Part of a small language model's weights.
Size: 19 layers, 3 heads of 128, vocabulary 8192, 40.4M parameters.
Each number is 500 + 25 x the weight over the matrix's rms, rounded and kept within 0 to 999. Layers, rows and columns count from 0. Numbers have three digits each.

# up: layer 8 MLP up, 1536x384, rms 0.027, rows 1388-1516, columns 192-239
# down: layer 8 MLP down (transposed), 1536x384, rms 0.0317, rows 1388-1515, columns 192-239
up1388:490493496501492509469527493570578522497520442527516512463488476445535512493496502513509474509484481487456491495517501433492518512517471440567471
down1388:481489466500495509504488488448478430480452501519496478522548475510538514526500521460501505508512476524556519508475527536510558492506584518462501
up1389:493475502542511522456512486522501511452541469475491514496483530467503497522530480500503484464502486487458475505471525516502505498441508524488477
down1389:514438479505562573548490498485532441526470501495494500505486544540517519485481485498455470499461499504538504459486445535536514531524467506481471
up1390:481553525444513445475510498492516530531489523485537508550511506514533531528498566496476519486487540475490547492529492499485495492506506489495476
down1390:520469470536501517471455508523481500466508483530486550461515503468479458496488481494524517509444513519476495487506509478580524495490523516505482
up1391:501472520504499455519513521495501539512474467514547493511499509471492516495543472501502481428499532471466486477507529506510518472507499494514519
down1391:524525479512484520495500467555500484449482478471511470463481528517490520546483468480514515553491503524501494507478492514484493498502509530503476
up1392:528490479494496452513511492504525523493515443507464505509499510456522563504495469535526527497521502465560526538506501479496542476493562494510520
down1392:510507501474520485450521497519473484533463532526494499511484455523490479481487532524481494491480511502481470493508457501478467501537472505508497
up1393:524513501526525485514485492499526531503505455465487479499486525513505516554550455531534538495513547510514477513484542489476486487490534501464537
down1393:515483510485471463538540534545486506472496492499517532550505516485527497479473517489495536487487482472505536513493509508514514497516464491497436
up1394:496476453434527502483528498568540503507501447470473533484484531510544500491450514544514488518513497488492513519482455529485520497473520460542474
down1394:515526520479526551517458458509467465548493539492490492539466532470488518500470476491464511537499501518530469500479540473496481483484497529466498
up1395:494489517511509521517482478501489477496491516520484518511492483503520501519521503507482490486460470465531502489515491458499544496489479499520449
down1395:518525504502505470487485498508504513497531516512482515503500487498486512490490510490509500494510497484484497495499506499486456527527506495515534
up1396:514503489484500513508484471545501469519458480518514518508465515492511513496480488495526473506495482473503496494486534513494519484499506473479496
down1396:497475497501498452506514537504494537461524501500487487495543495483488489480493546507511520518533469499460486548527459498490493479526484511458488
up1397:502496500460524473492504469483496474504447527491495496543477511515554514487479507503450493496441443505462477514547479494508519519510499487495498
down1397:527490481528451530462514489499504528467505489496502505525479514479493507499504489517519498543551536515500485470490469530541500521539500510479501
up1398:567490455516567501463529473515531553533488501448509491527504547473497482475532479505497490498522490534525484486536509523474520466453498489485504
down1398:468554495465485499510507513488478485525527491499485518455556461501505484496503496543495508501488501424469532481483498520488485520499501528518490
up1399:510519517498495491462539464478499519476478496503502545518502475489477515532523512470511463534549471500506492519499514437536508494515487486519519
down1399:474509511486526495551514528505498491444491481494513511467515526499526530486504483511480539513491534526519478463497494513496528460460480487478527
up1400:508495501526470449469508480524485492539514504510489509533503522494477495483480542496502463480450508434501452499522469482515466514513523514491444
down1400:527504539502498532495488516479519489478492535520555487478474498497516499524487488519531525528560503548458497478502538521530554455486504516475525
up1401:512567507499499518511506473516474489492517504519514523521493538452521536454481496495537503482469487450530471502485523508504481494518510504503478
down1401:451486492467480501492525529466506488498499507487466551493509527521506475509520487516478529499554491524494488493520528503457510456525474507531513
up1402:496447516456450507500534463495517501472428509494526528534499527533487468519533551552544467457513480510513503514513532485475496474494480470505527
down1402:507569501484486489458480495490521483479490512513455487475511474491514498489462515495476493510475486551490515480467511511500509510542513477506518
up1403:535484489505506456513520500522577513458534506475494506501547549493526477587491521487530502476545507488482482527475517473504551516517483485471471
down1403:484469529502492517510531521469538522532459463483519464486472510500504501514493474529478514499539486517527496489491531520505485505481562486529495
up1404:533542556503470456537545488503464517497469479504483495474486514510493508489466475494514508526504467476483465537472518479494506469493529502514446
down1404:498481479506512508536492492482503475537502496509515510495529510501501508485499508485483505544500503502474509506476468502503503526509505498512522
up1405:491531509502465475512531513537499536477481479466470557536545523481538491516535468483469504496536497475488525553502514491491531500530487474513488
down1405:494497521476521513497451530473488524503529486529536503510474478535518528510484507510556510548480528460488478479499491543491527524514524482508507
up1406:486494528491466468481506486519509525524487495508532510519507512455515514485519509466512537471476461513498524505513488520522461478473518479488469
down1406:542472555502496494508483519486520476468461500494495514528523466507529490531462489529490492520528464520502521501503554513512508507506499468470490
up1407:491499522498470506504508511488554497518517483511543496558517516488511497507546528523472514512475503519529508469505484462511484485516501507500494
down1407:478514461503530517540516536481464534485511473520473442457488522502499470514462475487518513518499519500501458487481492476527481531533510529494507
up1408:493520483537497500495516489460527506519530498522508507519484493476511524478503480502483539503510526480488506466449526515523507477527467529528485
down1408:476484538488477501489519475514497476494466525537495497501522533512470509512508511451525510515488484516536505486545465519466470504519519495500492
up1409:529496504492509538526509497518513497530492525527501518522520510528507506490511475514523494480510494507506437499464552471522534486528500496502547
down1409:524496513499517510487499524467507491487544454468501489499528503471487518491513529472514492516522483434475522493500511500516469509495529512506496
up1410:497514539508476493505534543518451483489503462527549520544520481487515542511517497533514502537480532452531511506507525473511512466488507486493476
down1410:506513515497552549492489468518509520502539466488491527538484513521478483467493487499503498488494516489493469478509500486491499514495483493526485
up1411:503477552441486498487504481530499580483507502518497529526548523485478510527503521501497496520528447489483470520465473496520496487464490475514506
down1411:475497496517545514496452499491499452527455538504519540502510492536498500508463531479495491516530535545496500477513469498547480525530518474523492
up1412:517507486483513537529500477514480507478500501509559503499498509514520489513474520541519553519497480495544522488494472520518507504480503469457535
down1412:496506496480464452460505520506480518522502501472470492487500470508522486490499489500495535470479498473473479505479514481502502521469448494530506
up1413:502509518533507550465531479512500494507507497537529494500483478534529493501503537478549469503483468493518472483497549454502504514504544488461474
down1413:503493493478501471485521521455526479491546468462490499479473492473491497506529505497437520520484483522480511510478467523493509493494480494508531
up1414:489480515497506454483531476510512540546497474504464510526522487512529474509533478486503458471450501466500458526529468488495483549487502483502543
down1414:515509495519505536536470525544478495448475521526493530472501540462517497458494536506466529527537516550475522429487549554455535485518457520488461
up1415:507509514517480468481501487473500478485514488517510536540533537505484469558458525560480475510465484489484506482509513479495492474492449482471477
down1415:505502482518502530516491473506505492478521451466500492478496482501568449497476488501509507529465494483444492515504533486536509509505520506491457
up1416:494494522518493492516511494475512504529484478482536519535483542508470507507542524484483438489468476464513480506529508481482534463534485494506474
down1416:490513434470457535464509513538477451453475492519494529482499510503489495503491492487508513522497514514511509489470492505508497492497517497512565
up1417:486512502487503509471511496557502486485477483501534518453503545525519500471487490534506499476475461529499487498479501522524509505505478478490475
down1417:502487499496533543496463492530491477504507533459504532540462450500473514512550451508476465521514525466466465513514476470468471477467488533470468
up1418:505468510529555516492471486499518491538478500491493511548527507524483519511501464515479485481465461487511488537493457504506493557484486470496485
down1418:529450487467510477503521499444510514431522525502526471496465502441509474462520507476504470531522493566530476493513516490492501481484547520438521
up1419:441480510496494478532505515513490512528492528466501503504487534485520541497459536488524520472495526504497482496456498529536497468513512475498507
down1419:512503486515500476480522494496471521525574477521500494498515479524463482503485508463489535512507498484478487518524510487508471523516518499524470
up1420:535509515450478471482479523491497553528520458501489483499490520495487532534498503468473510521533493468488494516477510512516466523452492519528481
down1420:486473514519502508536503461521477492503518493483451527527489516499551491508493528475490513499476494491507471496512535533503501442550539433498525
up1421:517511530504522501502464457475489504550524442496514505536522503501540557439460485463504480455453546497482485490479555474512501512489478488501494
down1421:548484496513486506507508490485486495506474499492529513478490518483529495532497473513494519500542475500507498491486480501516474499478507544475518
up1422:493473518518496502467528478516472527523455471483506525480481515498485478517515487546488496491474501514520502510536517490531497501511509538470474
down1422:528527513498467502505500514475539453451514500506500480481516485499489504497467511492516501552478520476511512495490492482494491514497510505522497
up1423:528489524499505504478499489487459479471501539520455492502555490512495537492472489505468471499508425494492478505500488464489489486497476505512531
down1423:523478476494538507508521504502501527516544502489457481489486506465518495497470557507513504482505586510482527494507525515467519516480512508484458
up1424:513481542536489527499547485508507537537504512498550539526514513467499514523495520499497477481471485517524484546488488461521497488490538469505510
down1424:501536493484481489485476540463492474529492519501467539471449470525531458486515511484503534517549483519485513458494529486506541475490477527495488
up1425:485496531499507484511495499507493494490475484517490520516498492530530533507518478499492487526498522481523464517510511478498525487464501512503484
down1425:511473505482516503516502487489506505508541476491508508523529504475460508469507508495490502482536470517490525493516516477486423510507508518508502
up1426:490506517496484523576489513499484503492521540521515495506478512478519509500495473485468472507466482490436530504467471513497516518479506507507503
down1426:509465475486509503485498512529485552499528501495475479504478517501509482503487483486472474504497506489454492516505500485495482518454465519499506
up1427:534479487491494492553475536497518532494550545484543529498510556467461496474471429506473454501500474471494512483558492448502451485470496474534491
down1427:454486490510582478516501486472520515498511479479510491498477448535537516494494533479483509474549502501469508492540543494441496456508501500476544
up1428:489504543492491484474470493507511493518507483514537536493487537446480502498467504507500543493495506558458525524522495455524492493504448512534476
down1428:504489481526506496488438532496488461526479505486540474516455474496508456476477413502484473510473528520563490484509523455477519517476531489514527
up1429:509475552469498497532459445495458498510478513457487466523499486518472542494520535488489541514516502525481497500539510491533524477499551510505507
down1429:486451517498491481491558478518502509535504509515472511487486490476493496537486509500492522531510516504490482491469529550524507495464509529520516
up1430:506525510456482497464511468497448534550490537519524527522491477529485531521486488456524474519499494490547454531486537477495515512513539504490536
down1430:491489497494455528516516512522504530448508470456490522504498517499548508459506516552486514477495530513466550529484487477495486581458493530516491
up1431:541472494476448467503496492482517511479472523494534497530455514470465521517499482458496517484533483500509499502499509531523499447509486492490513
down1431:503500485517563477487511517551484537553548475492481504497488474520497537520492493477495476498459481474513486520514497505482559510512523468515518
up1432:492482479533529502503489516530496468527501476464468458500468508496453443493465552528490469470427472498477507502481499495491483501458478520474438
down1432:529482518479548510488515530515514521540500493457524495556538499532500502461453494506489485489527492495551485483485537490495531476461473472521484
up1433:507487529476545508485477495493481474493511490510526450495525521537468473480473488496474481516499492536504498483516485535472564490522470484481481
down1433:502505471486496492516520503495503485480489481493507481495502548495484507510497555521494478457481519466495516495493490514501459528484494510481473
up1434:531490493523511470520506538521477547509528507548503486541511512564516481445524496509466501511441521477533509508484481485499556488463470502509473
down1434:488543439489455460487510512491534481493523499465477510468480527473515496510504472491453511475512524488525542530473498531454503532470495513487498
up1435:514497520519525500472493478502487488552501523493516476473484530529509484494523477498499490506477524501469487535494527504487473503492489488501479
down1435:502490499498488514516482497479508494452500499502506530526566489489497511496487526503503466486468459504538480530494516496494521502492495496504523
up1436:504524507516525496509473488503498495498484494508516485494506469502509490541520481505514523499524489536499466493516537507503497503501519518500498
down1436:492477502489489453513511474510480509511491476480488507489499518499537511483500496476497469522479510478509544471477475496501509471502481471486477
up1437:483498488480449505505522471512526485506505474542490514532506482516516525559581458484558493526514487471488476508480478476479551422480516443518543
down1437:474510516526531483524495507488493506501512499472477517449482450440494483453496486505492491475479497513472496507452525467536533538492497519472504
up1438:518501529496496523516486520475483485461522511502520522519507505467502482499481522476483509455491493514508515562477516495498502470473489487534462
down1438:485468480486493484540544473497499546498508513471497472510523485517550495541535483542481423505484499485478514526483524526498530425501521468520526
up1439:495472561540511520509521536517452502526470499499494520504538501499477485491505517467454502511517493497526470503505501507491511478490553499496474
down1439:511499532549475456498508475474509533538534486507513501511501470550522489501422468514424503524510546536502502534569490485436509499529508498497494
up1440:514521531498488504535531513496504487520459509462478513512493528485560507492521517499510480465513522499504471504519470531502498465520513468493491
down1440:492509497527474504480528521552506482546510509508540549524530444462437487519494536496540506474486487487491538492489520502512535547518496518490482
up1441:492534495518507510489510502485513492560505456499462529481515523499508489458479492488467517472480487525521451511502490541493528458504505461474496
down1441:476475536508450487492524491541541468492436500497502513513552491471485515542516472479514501487541472426510543488498538464509492540524534502502534
up1442:485530508476492487500496508545531497490486463479514464460476490502475480539500493495514502476537461504482491530496478438493514493513502510508498
down1442:502479522539459488502503480494507531506523490503478531502521524488529515494499480510514544514471502515528510493508502525501500465501496504493525
up1443:529518530519530455498525520495515534555537470469467498500507510493509525509428486468492514504499459521496468515482549499528485497520553488506469
down1443:469461519476465506511490462527523492460496505485496503475520537516473502510510507536461511473496461484484497490545459503491487502496516512519485
up1444:525499514491505486463535461519486461517539504500477484532528508476451505509468500476516473517483506451475501473534497442518480515485510452543475
down1444:472487530473451534501490543474543492479488463465503547482414502497495542495511525496504534512487535538530479485502508517473596518451496492494514
up1445:533494546486529509468471494513530486493527495503491521510499459454464511498480518498530501481488545487505478540513542465526503501481496457467499
down1445:525506496523467492535516534468496511497486491533527514483516506526543496483542487510508519496517492480477525493474515482512502503493500522520520
up1446:538528491454545524504504523522492510477478478512500503481506452488516517509511485503484510495506490509512488521531463509492518487499474547508515
down1446:482489517529460482475512527506483487539560495474492493488516540486516471492452489499511493482514531490510514535487505465526510528514507469477483
up1447:535525508520471514510552568538489527473505546487508501488490551485507486488525480498479526482484508530476443494477483477514477505478491483472448
down1447:454501494533491494501484479489494505524517496493503469559511419516513477532503551514490518495506496513471505480471512514485490536473471537551534
up1448:544513489497529490491477505478516528508533521501535507538547510493476504475487499498444502478503490536505461499516531486514528497526495490537502
down1448:486488476517498499488497508453477474469486485493477545497519455527508499499484483502534539486501474468498486511491526492480483511530459487520489
up1449:507515535495513545495513476479504510504483515497507507491494506491519502529469462477466486496459469447470500498480545515522523474500496532495479
down1449:504486510494500499503498495499491521514465524529505483500502496532466517495532497524504489469526504516523505502519495534480460499485525489484515
up1450:498529549493451526508496529514512494514471503556497524496511507514488482557474510522457502491487503490510486475420494489553491500488499455522485
down1450:497499524544482527484468514549544496525531464536516472521496499507494511508497516519522501478528486547502559522449453500528478514550526545473520
up1451:509558510504464450482503521517522478516488484523458510539538464515506443437505528492490498443501494509463455518534574497543519497532543518504490
down1451:514466479526510527474522498519504508480514474481518546453485502474503483549485489476456486487505474528513529492511492480499520554500538473490485
up1452:495487522513497505507487494527479571477492468540484505484487503507477495488520508528510498476485490493469470497518479482487522472500461531466478
down1452:491545502490492519490454489509502456498471526480530557486517477496488514499492466528496506529519538515500556503496522501516543491489501468493517
up1453:534477521503504488519503494521502530520497513527548506542452494496504481520498464471520473479493467520492488519519493532505507481478468486464455
down1453:485482483507509507522504491495561496535517473500499492526525445503514508501525498501477494491470538477495489496478517497500438492493512492501523
up1454:495476542477439487485475494513484500515465514549485512447489468485531489503493506486547564466510508477522493529543509504497502498532510505482477
down1454:525509489492510502485496488506484502541519515479496498501520514519492565491483524510523511492475531467475482523524535525501526463466481462522487
up1455:469484474495497471486492515534502523493538474541463552479539504427500504502547527530522521490516521532511487478541526518502527528511564533522468
down1455:535503485535501505492522450490486486474497460487516519500521493553482542503493484494431531505486493505487552512542463445449540481531435484497509
up1456:504511486523487488529483512489482466507495517474529475470508517552504516482518493530476486487521499501479531504498528502501518490518500490464484
down1456:538496500502512474492519500516468485472519485480495520499520496530500486501475499501487503525493463509498529510484493470467519499490466546508509
up1457:492529485462531526468491486521540484478503487483497481504484503481544496510502535457493493507484570495487490459505524473498552502489498490526464
down1457:530469465538490464504544509502503502503487495488490517517467492525425512504515494513514479504546458480488517513543485503481478498517485489501521
up1458:482513501516557470512505475487501512482446490491427499536520568487513507539560495501485427451494505499495457504475560494461480516485494505514546
down1458:487529481483510507484474513483432482444508492526510473446461452490507475491516497493556525498546510502553591476487467480466535469520506471482487
up1459:508486501478467490535496521542571491483446510504482554472469525496530526491476469495458496487538432435483510484525495494497526500525474507551466
down1459:474508476544492556516531509485489510535528553498507526488534523503526517489491481487501497480500548534496530510465488484464478446498510502520554
up1460:518538514486478482506523509470515523465511537491515516519466503537493521471483513501493471525466483499477477503467519515485473459437535518492508
down1460:496487506518539474511498474466535489521513468479538482499522534483517470487457506510533524482478475516454551518496490484504470581472503520563426
up1461:489521522522485524514482514514474503459523501523506528491503491517534529495507505487505478518462545471500519527503520533512491479472508498528478
down1461:513527506497528531480545505498516494477517520499514465507479524536463495497490517488489485501490447559496517517526504517474524492501517507447493
up1462:496490487456481477499518476511476498473515492516517511541529509512521519527492565496510472485497483497511454496504470494481522502513563504497496
down1462:533533478537490499508486527489513510481484466484474504510486507503505477470512513536531542510483502519478544484473538485509468501501505503499470
up1463:529545493510446535509501459531487550498452500517506528524482490479529533485524507525494501482529469516511474507515516501512526490512498494504510
down1463:518493493467516454516529526480473468501506496500492530494526495491500510499480483490548499512523515470489530486464493519481515502494520480498510
up1464:538496535513488553515510505495508490474532475484462481543466509508490480474525476484500464500483486471489464496479549528536489471487523530503442
down1464:502474509467464487525546485542491487491530507460507530483526501479486489489470477493506547536563520500508518479531487502486460468514473473523489
up1465:516529473503539516483465498508464492496466490494507535507542503457531509485496504538498543486493521479539512513467520513499517529546549482505518
down1465:468471478539483505515533497482447488498502518486481498495482545514531559484544467551503412532489500520478492502552516506506443501504490468552487
up1466:531496522539504458485542536470521489500460508534519482528486477487532497501500502483480522480480464455479525491511496459511529528515457512481448
down1466:471504490519525520535511450520502492516474491498500496468502506513473500467490509493506507491519508546550508499462486509492519480524527528511488
up1467:572505500466458503510546528523511557464500487479488505480463467457505478489468560491560424483531503471498483533478488476530481475481487484526529
down1467:415537476491485543462503477515517498504494483505528497486473517485521477539449440476431540482491549523477512512513488498519519538532511459516534
up1468:509518502482517454479551495517452508523549486489493487483459548501511510447460496503517525468484491490540510507510544524468542500461450482494508
down1468:499506477494519491486494517479520490454510477501531487502497558474446506514490477514495543481501548498513495448507473528514468540532520459523511
up1469:492473500508492443530463497488472482513468517503552475458526485496498532520479505500507550499504510501465459496490564490504567493541484470493507
down1469:496523462484526531497493476530536500502514479472522520481529501459498482485489507506505431467450521508530496513547515493496442471488546540500519
up1470:488508533510504453514473507477521522525476484492508547486464501592510524528542512504471461486471499505481504550533509493502532497502492484498494
down1470:520472560529487498487466502529427481487507485446538452508480452514452526416482508502452501458458467491492480528404510495518523514513499498475491
up1471:489538541537482516509491485469494481492515505509510505576550519477522528462542518488480520500482512518493452503496498508513518506511509515504485
down1471:519469469478523486477469489482505498522482496488462506452499481497508473475499461524517486496547530486495545471487503520495507509511469487477480
up1472:542513546496503525510541502543489489504480505503497478497517509466515532498510488509527503492474545501505524497531519494516531523519529489474502
down1472:489501511459509493516520479481497488508543518502506501483516468533519486492491473488507498513546459511517526481476505506501511499542485527445514
up1473:514520501491493470499501508511485506501524475509498475543501534472527486468502488493528515457480539507453465535514478494522507540482508494467477
down1473:526533494509482494501516516445506474493479477539481497460496487481486528523493538501495514532515465497529509487507505485475466508491538489550556
up1474:492497466518542460493514539508469486511529499490474498484525551524519501505496465530468530503489480502488496538507498505520504495526498514489490
down1474:532506510521498556513507477504513479482496521487481479517482534528546520491485485469500508533464522493511493473470533513495466479478500538548522
up1475:517483461497516467465534533513483538503540524480489541532508528508495515495504514471467461514485442476586466480509550497480493479499465533486513
down1475:465527527469475500494493501478511491477496489539531464389487527493487462489557464532532521478500524541444554524485478483493519490502531473485466
up1476:515538514509528527480481523510539494507483475529496478493510492497508524533527486477522507503504513512484489487475518518527514505467527499494473
down1476:501455483468489465495519496507477517512464510480510507474497490516488469465482503507487476483523546479490522509502539493502454486494498493489502
up1477:512504496499507520502520503494482515531487495521517524485494467510508540481496495477486517461487501473524500484509480506518524497493512493500500
down1477:493511483520492480517488499503500532481512514514505501507497493496511507496526511524479513504478500507473496497471550490511493519510474509485509
up1478:518499511517506538464487520526468494486495511496512497540543479496487534512509495491497450445515484514500508481484488484470455500512499488536486
down1478:478503473517511449570497468477500503490497529495487503432467493502536496495488511496488545506515518524489499524504517577507533509501494500493523
up1479:497508488488476485496497535507544510493477472489488503522513441447484559505538567468531508499488482500498501528487557460529517477480498454520516
down1479:458523491506465539454510484484463500497446534499517504443478511486512526509504478464479480541488518486541473494512511463460510476486454493512502
up1480:473502495502448476526524494522512505500507489552496486510440461496551518551463519467513464494472457463544511516476493472512497519519494506549470
down1480:495522503517542478491474500501493489512513466500507501475506501488487462486496474469490529524525547501520492514514485542514531498494538535473491
up1481:518492481500485492498514511501507509517514534507546501526542527460501504516549492489507502507527504487481464488512509480557510491462512472531418
down1481:506491517519521482512502505476465496536457519482492498507494525490499468512484486461486450453492483540533464471475506530528529472527477500521535
up1482:513486510503469499478518595522487480491473561521479497506515503497554509473442521469486503478497488509505491448488504499507540476503502483520428
down1482:495489495539536549523490463492540447568512493472512488479464524489493527509529499536543499526491516509514570555524505490497500526499565519497517
up1483:523501500502475499494504499486511539501530497506499546463519528490496480490460495464509496513487457523528450504521481497520527472514511513445499
down1483:464502482517491456498491489539507520508492510483484454514510443511522504507508489558520516470513519474500514533500530504478549522529472503495453
up1484:508488485494563463510527517483478482532508458507494488491539564511533475447462457530484481455449439498536505490514515506519501495526506440518556
down1484:509501480494509500493513477517526472482493489500503529516496507486524531512532514476474511517541527483463524515497542498539526512469515520519496
up1485:505517496487517458494554485537500538503523486498563556504441545472524482534480589467480454444487501432566512470495561526478494484508536471535550
down1485:503537449534480535461493484505484450504477492495440489480471474526475526491462439511496462509508454550506506484567451496455476512470478503463515
up1486:503533499441415513557477536511492515520499546497523530484521509531519477493500518442496498504477499495446476541487485510479552525505500457505493
down1486:474511482545534460500490504517500520519509479511490523484507477452508505518452471516481488484462544508506538498497491521494436438507508482478511
up1487:520538552499508471526502548506491510507437503512501520525483496513539487473527525512488487445546476541550452539504510494486501449499484498489469
down1487:497507459488516496481507510512492509547553539475475523516500487480508512504488495488516555523459541456434495515481515507485504507507473497523530
up1488:514542504540502538487497490489493512509484524481503489546508456504466503502520545511444517480515536503518459523524520475499497504463504456490460
down1488:499512522444468498481524501506485495498515520503551532485560530477521524490519475470505544492579460488494508463466489493459537489495477508459481
up1489:468505509528477505450464511485535510527529500523517473506513520530513482478490464536451471466488460463462445551463507486531508508519522471563510
down1489:526488523480491497549493522489477470452500514476503483539515495501470514495527534490447469507546561491511518456485516498521507463498475516467456
up1490:534457532533514446473506494536498473442541510484504460485551467516471494512509505516486476499447520479464497485517497524531495497467522514499512
down1490:499498501485496549504535463488513448478487499483517458491508516490462472529493518529514478521462466554449545485481537496532520500460490504452514
up1491:528509477543532449483503522504492534510507506494505517528472473479514451503496534488475515533483490527513501528508540472510523473488493496482541
down1491:473467500497479528520490538483524459498486526523498495517524532504490543487494498532511502515464494439518526459490488495505495531489507480501486
up1492:532496502472500492473519506507529476452455508554469523464527485492508512455514502499492489453507442543450455515451514510522472474473527521499499
down1492:547560530502510497514504534498505478447523502485504486526481452496500489502509498517519501485504494469497548517509512500445523485506538487493452
up1493:530475537492530483505515491467469522490504490477516505505524495487535480550524508488494514448504506542515498531529507495478524514474467487519498
down1493:528518497496479528520482523530500478528449513503487519510500510527491522480516498521516467518469497467506499469480521522537461484530525517470513
up1494:475535500499501511508489536521460505506501481510459534510518520479580536503504496501509459486492536510483492503486527515484533496515514494524476
down1494:520479498502491508467522505523499504460533489505496477478507451499489498499520526505491548519509468494461474500493510477540474492504507509486503
up1495:525466494503502486498472536487495484497465491496504489497502485475506529493497508506517533484504527463500499490492508505526514486483504487504531
down1495:494545492505520532509514471481471503517529518503492466500486517522497500495472514497491517505535472530490474480505471485487529506501518511508482
up1496:493463481507491493539499488491515526440501497524511465488516499493481510504464485486541533535446481490477535520541506436503540446509467467485531
down1496:502523491521507534462482522524543498559470516484499512515507533506509475481459483503505524469503496509521462500504501525483492503472527489528459
up1497:555499528513536468465560512497548533505546460506485552491483471469515458492500488471545459474489510508548512518477530478492528493501522492518494
down1497:490473499496467500517476500528448476487496527459503476485491558518540480537477455504515536456468431485461482514566467494495499510473487466539525
up1498:538495510493506489484510470481524510491491492494535472537493488488506508496502522542524507495482491518533446503470547514531515484511483506442511
down1498:492468490469525518503479488525501527520492504465520533460493503501484517518478480505471525497545458512561500517500474506490475507488470490510474
up1499:487512473447485538478529498509483567494462526483466499526502499513506493496510461519531505477507494474489447490485505484528528528516463494530459
down1499:497511494505517462501519495530493492501490488518504538457495498464454478524505518470486514523491514500509518505485510489466490445507535512476509
up1500:522471513490534476465484506512527466469489495497514512486481527501491503508507482465533498470492483532483488496487495483512530437492471491470488
down1500:475516501542482523489488515482500522471495507504544545531468480492516468527477500531484509504486478500501509492504522497506456543541524495496505
up1501:531473507495444525502489494514466513494518491503525493551489520488505552521483479467530477463478531479470521489445515507517485540523487540548457
down1501:503520470515526515471517493551491473524483518550430487471514513567499483496506507486506516555496468533554519516518544440445465467525479481506498
up1502:514512512462467499487523521535528498499495496526502512481474492513531461504505515474553521484483514464496463483463511487500539508518541498495447
down1502:535483481489536500493516466465470503495514483504501534461501496475441522503482527502527516472542477548440546504535500506509482504540491530526521
up1503:498534483501492478498539485524463495549509478504515495517493520493564454524474508508499476470507556488500464530488519463479482513473526492513512
down1503:541471491494504500532493473492526517421482491481491518480514535483463491549546492481508528502490430483479509511510464510504509476497455529480481
up1504:506502504524480526509454523527475529514504471522521538501503520495541505526464490504526507543498518459537487480484475501524488491490520507490509
down1504:483515480506503487498525502460526507474513511502501503520523494496514527478484522524487553470479495533465464519473502495460488540496480505505485
up1505:461479575509484477472487537502456534475532530500518511556509501538523464517474500493507515497469477464481500530508509479539513497480440484530508
down1505:544507501514501536502492483527494510522456498504485524521505488496535479494468517477494473538498523500488480508490494503464496520482468486504514
up1506:498493442532495503486494556566533493492478515522488524506468521539503542429530521541495526524510486512520452483468529529479572495475494463478478
down1506:478513508501549491522457472518482526506481495494494526530493517495546505497508506501532529415478488513500518487527499510488504479507494506482511
up1507:478509499528517455485517497535490494511499492509509521458497490523519492497536503473509530480529527528517499515492475538512482487530526486522510
down1507:511501518475489499527502482465501525492519499494499483518486519477500490527493472515472504539447502489466503507477526493516501506479482470506507
up1508:497477502479536507508504473505544473523522516494521496498489490489492491488516497512491518475493508522496503505512515467505501502508506512505513
down1508:498527518544470496484489511465490505491518475522470510467514512516481514470515509472472503481490484518500496473487489503502528516487489508484482
up1509:470540485469513469507474540507485491474457494511497495479544493496489500475501498502500466475498479513517487489499542467484493504511498519507531
down1509:468503432593548506493473471512531509442502425488510510475490510520502486495510545454489501494469532454529524503496462541520504473529537469510496
up1510:505526477494516511454538522475490563474574534509530527497495540472512507468491504452499472490462490517515458451522534544454481501425482496470485
down1510:483489495491494528515481491535485470505451475489486508482514460501508485535539492543533499499550537548426557570489444462546516502550546479540519
up1511:523488520506499474486526484486468483502503558478518482512497499513510498471538469494504497494491482494481529515494520451492508464470501505493496
down1511:532507503535516504490486457506521527504474525540483483458509479498513482506496515479537517476507508552472515507498489502493550534525495513484508
up1512:473498524527500492502515474505458492516517508467508518485482479553511490488466498481486502455483489464456480549479490487500562490392461494544532
down1512:555500531482459530524511545498501475460470504567481499569529506473511513527519518522513527513496504452545505519438483537471484547534527474504459
up1513:499516493485520529473523493496518517527504487485491478530494501521497508529492487523515488499495503517482488502510525514481529476502467481474480
down1513:504482503498503502499501493490489504490502476498504488482485512494498493467495519484503493459513487502488498510512541477491496512499480532477492
up1514:510510473504495498489504501483508515515526477509497533494532497476494452501443519461501484462498500457538496502478474507501509499482490495481517
down1514:475519522512493498496483510495491466482491494496487469488503500506511538504516515523522520522498495506465485494503476501529493510512498513516468
up1515:459493524472511470491531522539460523511475464519523533507506444516515517481537531506527482467527465439495481542497490462525493489460466530478499
down1515:542438504533509534486510461559473493503544529475498507535514467519518509500498530480464533572485531553507486452552544518442529452514549490501514
up1516:515526491472510501528478471509503508503469493519528511506522494488507530498515528519503518446511503522524485514508521479502499504505497479494492